{
  "hidden_size": 512,
  "intermediate_size": 1344,
  "norm": "layernorm",
  "qk_norm": false,
  "parallel_block": false,
  "init_std_o": 0.0,
  "optimizer": "adamw",
  "learning_rate": 0.000698,
  "beta2": 0.98,
  "lr_head": 0.00411,
  "warmup_steps": 219,
  "decay_fraction": 0.861,
  "final_lr_fraction": 0.0,
  "dataset": "wikipedia_en"
}
Each number is 500 + 50 x the weight over its row's rms, rounded and kept within 0 to 999. Layers, rows and columns count from 0. Numbers have three digits each. The size before them is the row's rms in percent of the matrix's.

# layer 7 MLP up, 1344x512, rms 0.0227, rows 1173-1272, columns 320-383
098:438462483553479510514608475481570444453514493495499546489500484472449513514513440458422512455463520502538573502510504619453523525502425462432521607556542477458566426473546433472493587492427538
106:448523587506446474587472496638407461557464581514541423417476548457448573418462528451446495507505518505516565442471551451489419532477541499479516538543494463574557587581559556523540462421517454
100:478462511483483503518471426558515481496527489457498496485539444512569579481572559485507487460591426385554512372509523443583520578538508454476476516456549544583531571479493497531524546501510468
101:550475524488479457552470503467474578490472539511484399395548497540433543462481476585462525509561522531573531483482471509524505468471515450476444565612452495570542579463562503516588504524497639
102:568469444565564467499519508487546473440409513374474510449530477479445528495407472437492520527478422550539521487524492525487578491498474517454489524482452558510424455489582463492503524435478509
094:516414398493429462537509497552486518523500412470488458495525487552525554462564523651404465398485445507497470459590389484453475486545478511538554567434383455537505529479515525536491512522468461
101:457593490442554516513504527527512419578416561503458486501582520584496453481487605517532484541439468407510436489478418547535455530488469429518471532463482471475548425487498508540518503468517556
110:414492517489495484474438483520456460530523579493513450582470577483509469455481489491567471536479483536530496510618598427476497583484556465471376515485476460547635593515505498579489468455482520
097:524455583584516537464502530460545556512461516543514602459498499512525528491447462520582572529537471531479481568452523525446485481572471525575562578434540579529525435453446446526446476492547482
092:501504541428519535487511485414544534557632424477550577573446482512497462485431522490502433500424482444477535437476477437416635490481392494593517465477516504538524443530398502390434468504551452
104:576549408508552499520533546580493494433459502504548511475430469478510469508486494492545536534468524538562524507516493551533420534400498594427507445530499493510427578535524483509470529567385459
100:534507495578460357526428519427587544472420466473540529475463526497441420417482533442536497526530487509591578474545522524540558542567526496525561402477451502463601511470509528478614490533481584
098:589517455381458488503555539511566481576512483444504467504514462488533587442484485500462472484506503563471466535460498488581516510469383511478406566489559508505545541478574548415513521497382548
093:465441497583519407479452482437452527539445527494563463550390519452467508473531455547497561519564427540330525600558417457613476542586565509565540555470517509583491356489460535606488492456476486
104:503438473528514454456558496519548476540532481530598505540472553600483451550490557467455514503454453514569556534469434502479446523476495577526567522473491558469596498480469443496510462505461542
105:469538527468453477492453573428429530521560575574457494494505568397515583511438378569523502438526501481447435504533522472488557501544476490497517644390458486478437463488425402528512534493531564
099:507461469373447574528526464514520572558491464424573487526503510488690442505489570451601472520529551516521518461469518554524479410458515459483468416534492499480481445506508611475494529568500513
105:518531506467558522416414386518497601596626528525540453532506426551478519531474503493455533563562457560536552529512541448489533484433451443454423521535526477580476456507544484461507589475522509
118:525530471516460491446484523493477550493564459466459549460585485466545554548510479479574463468478488358469507513459481551488337526523426392526507537488533521463477495542452488486566534521497462
096:500556469464514599508434471589513507412421491582456474444476504474495420501442512415613434371546411577486500515520492551453459474431479525562502500485483481485500554530569473416498531440505454
101:527469467480505613525531594451512524545430467498453461446418407448530431533546546430543456552522420509597515506469506478467548436580505492514508465426525542476543465465474544440472505542564443
087:460520469572500453543521465464471546456511512489431495460519506485403446606430497456481564614611531414532512511585477482493464440386451529525505438503507364523510559433407516514513501440491633
104:476576540434553448540533569560524451497523462440495436620438503501480542437490551446502514489448458484456503527423465543455451523535514473402513563552527447487609564515552542553460491434527540
108:495535555450433443550558484510450547465554525470429457531495476500574514519473517489494577507533599465460461489471478471462452410491545519472510497504458476608570388506484513423420445521533530
100:473495446426516596453485545511501447533516413479598530365467491537484425507509453532408458512594448483516500504516442549486514514436602497500542513415555503510529534443485542441561509568510647
101:487499561519437509595604531560508499516541527531414510422432460499494558531493532547522485465564417449385565466490459618449467501430542516513412448453435503468468479509478515523521517468419578
100:584473416622506522481464491528540527577563428596517480437622524426478522450493569526479429496477510544464355500490484530455453456516593524557499497439443560384447500473502476448419493489475452
100:527568541503471381518426588452557497494515490553446632480571512504464627526479370482452490525475552480494534439515497443456443502510477399544471510585447605494543454506439496509523470434472581
098:466504566573486549432507558521541491480470512482460528486411498514508454481519489511542452468446412526521520470513492441572420514490532592493552436512480576511463430400539565493574494553443491
097:421493503468564550525589619525474545543498431559547548460510367502514455506538559504517505566530541611434511468503474481486559514465539462469463490434498393467441467560482470391531493504447585
100:488551502492510431433509443487502523510517492469504564488544507532434495544552376398489502519436433563457462471511520475426535560505499486551558507538627518427548509496535551536492444414386479
098:458546409480468533513508509515478467511589485444464503506497583535554484487389439451491512519510448472525538445489581509496475477569448409561499516420515520465441449575562419477502425445448405
101:511356534561467448483466452517444402535517458516533508498559467495472474493533490495605564500491478599428528570501497592517577449500476503558549481403511529483476493564468468551599501517410574
103:563394458518509566480413557401488551466609460534428415505545595420475507446569481435525484418448455537559536458545552439489548470544495535508463467564512427487519488530514493433558400505602558
099:556554444449457409417486515529469441505459438582537504544468420418537428589503493543630572531486564520446517622504519458505470576413544537525476463433524522488399502523570551437566532619387489
096:461450521525523498509427427450410465544504457489399525489519470490591475446459506563595481445559497501557494485436495528453496395547521517414480459512506563500471525546575553472486524503440578
102:551578488467508569586487418563401450465448474410483496466411465578450517531485622500541467574528496537493503496471519464440569498438468393506577498559499535495404586514473514481598534478513594
093:525509503527443519513493480562509506480513526596599501425455471499565548506444532402521591465451546456474499452531583541441509417588539524464510496591532441470537525575522508483351576548530514
093:481573579492413418553444412451511511503511411571488549581489402528443602535491443564434448521466457617596486512530613536509538577460524578513483445497506487508519453469443478438576555479543478
100:509511485413466589568470423532487541523578488517513585467432441488476537585509476483643498466557611500409482512550440459433597556506569527405449479421439436517510550483524532468534365490456433
096:510554571483517497478467488530617452424522485469544523468454508487539545509516522527489462463520426518462498508448529480482430483515408502509484444486450510567490527445477501584496496536449538
096:479430568549482455416482606519521486524497527471525519496455510411512524472461497507580529517538417435483495551600512490497471514512409520455555529656468551543448417447471391491540490490507508
094:447473432514458571563473577497592560489639471493588479490538465552437476493481501484438547558571458493513549525534419529535501540490455549429489412487412558566501518394472450491529477429525508
102:471553475551484474514484570481464477480430478560467457565508565511512514580515451586509542528498542579500457491545483497521539517575479526547483480503396379525483575480540576337508462501531425
098:508474491512424534587546512529571535486541523599471491498461561363497372584519588533458499536515485568418542431530544474646479473540551531437538528453519525537463543464535457504584525437454579
098:433438531444520462466535545550452486530569470525558462404446567465576448509518453482461548462497481558516442502485524588560431488425574455475386528516573514463484478516582484641514527530536417
102:500454513509533505519484521434551460537502509468510577490431536499515491562463532499473469593510516461425538572569606465492551536486533477469416501573524498575545514456477499519418413546452547
090:504470469537344515445560448564517464559530439490511504471528507500509522466514478543505513445419481418418456498460457515532437481579436513456509537445413599536514490597546464441506530513481466
100:530410455489479505496392544569420592447527492427548408561468459471517508509518537562527520586518427424498548524464497507658466548540456535539422524460426592573507507469407502495542451452507495
105:481463462445441511599559562478572518587476442547493488521498488512549492531461509539429514576548450436460513530462470524498450507517497628466474519489565527509371545479469539507477516476451419
102:472449565461558481465455467568538507512552470507539498444562484447599415559521548512433475514429401486570471403385482584570548462503549520633517488516549529521510513547508529579566492501508485
105:476531500436429585522401531494455407404454463528515512448438548578534434476512504489506512428474541470462529483575461413549539490417438480495525422464547476528518457444478528478519621558469415
096:497491521556472490536583621512561539476459499522506562568583613519459396542446499570525521446442559447454457478423576514515515464447534500514521374467461486404500550546461454514486522525584518
097:545552412568354480438490434555557432484527534492607447482517475533406456462494528500513420550512485458432586433468481421520433561521563519464443476655449452491466512405508489483462486512471540
115:482504424524481493435448461439565514535501486434478493574495507547387454474542496552510436520479454497565529568545507506465498473552568492447397471429498440532559488456481508479449468572516504
111:416491619507433456475459527574481430476503547512572502602355448554640456530516520567501528419498506434492532508431413499578474503545448492452430423563486449565515532537501526403435571474502441
103:533561516476464431578507489488490469445547442531510553505576477507477465508564508465456478547560496452469480543434483548411496513396401577578596442430505443494449563458492440499528374508564482
107:533526429519423483420618493480495516531458460474559479450503515456393530505590530495570488489453507531508399490585562566487476519566575508526471504526475601500499419460523521491527368556517537
100:516476501471498478536451486499520490469473533518543514491498510596517559456416476547518583531490564484461432486470494490598465478532466509495459417517377472551523506574475518451469546501500403
098:447537460480482587534503405544505455524427527442535527465501466504471478541470509444469408384547544590575479500533437553459588386585549524528470446537460560481470495553460534479442557525527549
100:554408560485516520567483456478546539546454462545447441527405492393519425533542485565531510468486543461533598549512469469447500554472651548472502538439527511560495514507509540547477423554504557
098:466564483530486619522543472536452580466488401525557466598475470522482572426510423527524488403487555470519567517476484386492545512499513557451493485510508629497508455427452571483436441482511492
100:454443429493483505558434603495457486482578524403516522476573549530499512537525492502490516582575509479500527510489514506401583496525421517562528434513551446396552545432507511507503449443526559
098:468534420516484531494520569459491497521458576434537550501495465495420489451504461551422537579409501578621484476521557611592552442482426451485538489574525494558509588481487516512454581529470544
100:453429498520553467558444543535467563459487495422579467474543401539444514496541543458495573579495529453473510488541577486512501496487508447547497495437436496531479480535529403487442566528390471
101:515434479465427627522580524475510561518494503385496517497469520539486412512553437570511543529536615520431468513504575557484578433448474508532466663404445482573584570504445579447484493574481472
096:439445418446462517389490496563448446501408565510439493513514417614401477591504461560569513452523454466547452429384548608553491565513485465539509467543538462635655573569458513578388533432446503
096:528568511500572537543497495606544524479527553490560441429516399531548480496541529425488541510637499526515467531475496430505485561579498499531601483479564346594645598551412516499441487523505487
099:510438492494559518387520531419599532541532530569503485547486493525444506523476441539441549520432520463412469441540484491459506494543586479520503541552496447413498479505545460419539491548479471
097:509503522534568477507462431418476523455486584538541445519569556526518443567529574517462453407545485578489469549445462432539469496374544399432508592471419597534489454442444556473520541459428510
094:544528494543501509465511459409491564522451536444486540508497486477535487406417433492424470436399419516493502505531521562437525483511542500544524526384427496523557357533491480470460587503488500
099:484559581615577572490478560510524539479551466606519502525460544503406505469442480510472475435504543498459607448469538428512440456497468526523479447555445515503482431494458518494401589503560450
104:540462491488565479472495433485447580486551517532484455495436547559506489579546557447491420513553494473584529500524480420399516500563492468450447500525482515505481529480460494495425431509514453
107:454478479429553440508461506594545522465545542473536542494508498575493460499497501545485529440503433537482548527473483502472546490512472568585431461498472455383533440539512561504500521542561465
099:504465560500556566550470412370528522475541468563449522549477538615540470561422541476564427486572596519512445501437452557496437507509585501532473494540536459421533513471470448535401551416574512
113:454437471362446467586479409521468498487512464597423485441444423553464574441485464554559463423637488541465497503492474488614503450574461456536497395559480500545456570496546416542550551461450427
096:507451567487488620396490498445498496524428503430478466468534446568502475568478496528522514558440505446551526519464475471498530466373461456474457538497493527564563501458506486537484471446398507
100:441491543432499402341446468534593515474584565586538605499515467463479482465446534605421568474428458573470486461460524528511444558616487504454431477515490498433520435494476527501544510494576539
102:492492478484451542557523511560527598420554511479494458542462440521480560543518498607457562535575649499490478459396483573541544507459628499436434477558478550496481527585494513566436377447513519
100:552492534545420469496483525486492497451509495444507418457528463430540569476476425535488399498515481586524568477516424524546554539427470573536538397488496439494527518484437527510513445432466521
102:504540458509486483476531541498515538451489497558499470566453514500547398548351477448500475535477493466557511509442418547574542534509597521437516591503505489524493460517546481407407505473525477
098:443544551511527454529553491602547402540525433529570585556497498445564537479427481525317568458520497453519474430484526465407538582467505563485406542576535484503490428432424538554398529576541554
096:444576509407491527441488563410507501522501496561502562431534566454424506493435536531506526379467521540574515551583510569565475538513420420624513486498514454592493508506480403464427551413454498
107:403375497466583496510516474524537446497483535540543577462508477459524387349559474388507541465525391526505505519430580465517433432522406484521511557590507434500546498524526433546519530455542577
107:492558495469570556464490502480567488509472513547524530481481427491429481454382506493431499467475512486544441428507442559579480501501400490502579440484547413551477540509487478475535479462450523
104:458448478507542503503511452489456497476508525467523462558503461529475427514525515533468535415490431636533524447574440389514369485562552526488497509471509430498456495489445518498463541470415522
104:569521609462422550504442569554557429516492435525565492548456459401455463444486461546482491477510480483599471454489551493546532495497453494485590516494481464538545551485542527451454503544520517
105:490463595530523545459526488442570525469537531496475499507552478434496438554519524528548595558501391471590481472583520471478559440517503419456565527543587578528410399537631432503420462441436421
096:518502564506446549578524548472503508489467492472546551580508433483494455436476580379462532530533567517503527497486490486539554497487503507482490537488508430584537534520458498500467569414569536
103:441524584360511532536499487506523479445452524511476527589502490473510503452470511525513465426430510494416559588466443523627482565493500462502554446546455426498394544501583365508509486581489580
095:431530485525509554500433539531500456474556432500463549570431440543544571547511524532455417545554518499420502575487606481502550455471533573524547492421420554574636497455424548437543527527431439
098:516504545530529478497451544457481573498505553478491455520435391459483528361499462484428547551537457597484546506481493516494466521482555577505416599507556474509528458495483487511415498510480553
097:494526498495494461477490364533514519440569502540419549475430457524516488494423427430428440520531524581452528395525556495516495429559501534455540511411548517450494483460555467491470436575585461
100:454393531431531479512486468476520504470508493468500523431498527512558499499504559583518498445567534517538526504510561465514471452549506567463468530534499458565494636475566473552565436419502566
097:523530461582540536514589470535545504536517399602432487537517518499482453435512455543427604501536498547482420477569486402523517523464449484499432517504524486539574493488594458546507560525468443
100:534560524476463514555509458448562433547524535473515488595522479549512514521550590459468561458509528493529464512509462578461552472577461518490526469507538451502530470542526531542458542449560424
105:425399574519518510494493488586560431485481546476464553524477526506544462518462461530494492570454568514469514496454552512424559517527515543472530558492512611523459548516423423611452609560519437
101:456528492501513494472527456446533458583461363486604529489446557556498557503465529535432563502490471511547502480496505513481474516514415529453521466443500474477471452539480541514476476504564517
098:498498540495490509516482475486437530532475470579456474450452508442477467504507516550550465445500495436537580411430493463417465516521539578577478543492518478512411477496533546635505409500409578
103:440532371491607470534567588574511487456517416535443505421504538502474503532467469531573489491494510486545512504499453560454508591483579493487560534533515507489516602434515473508521527549507487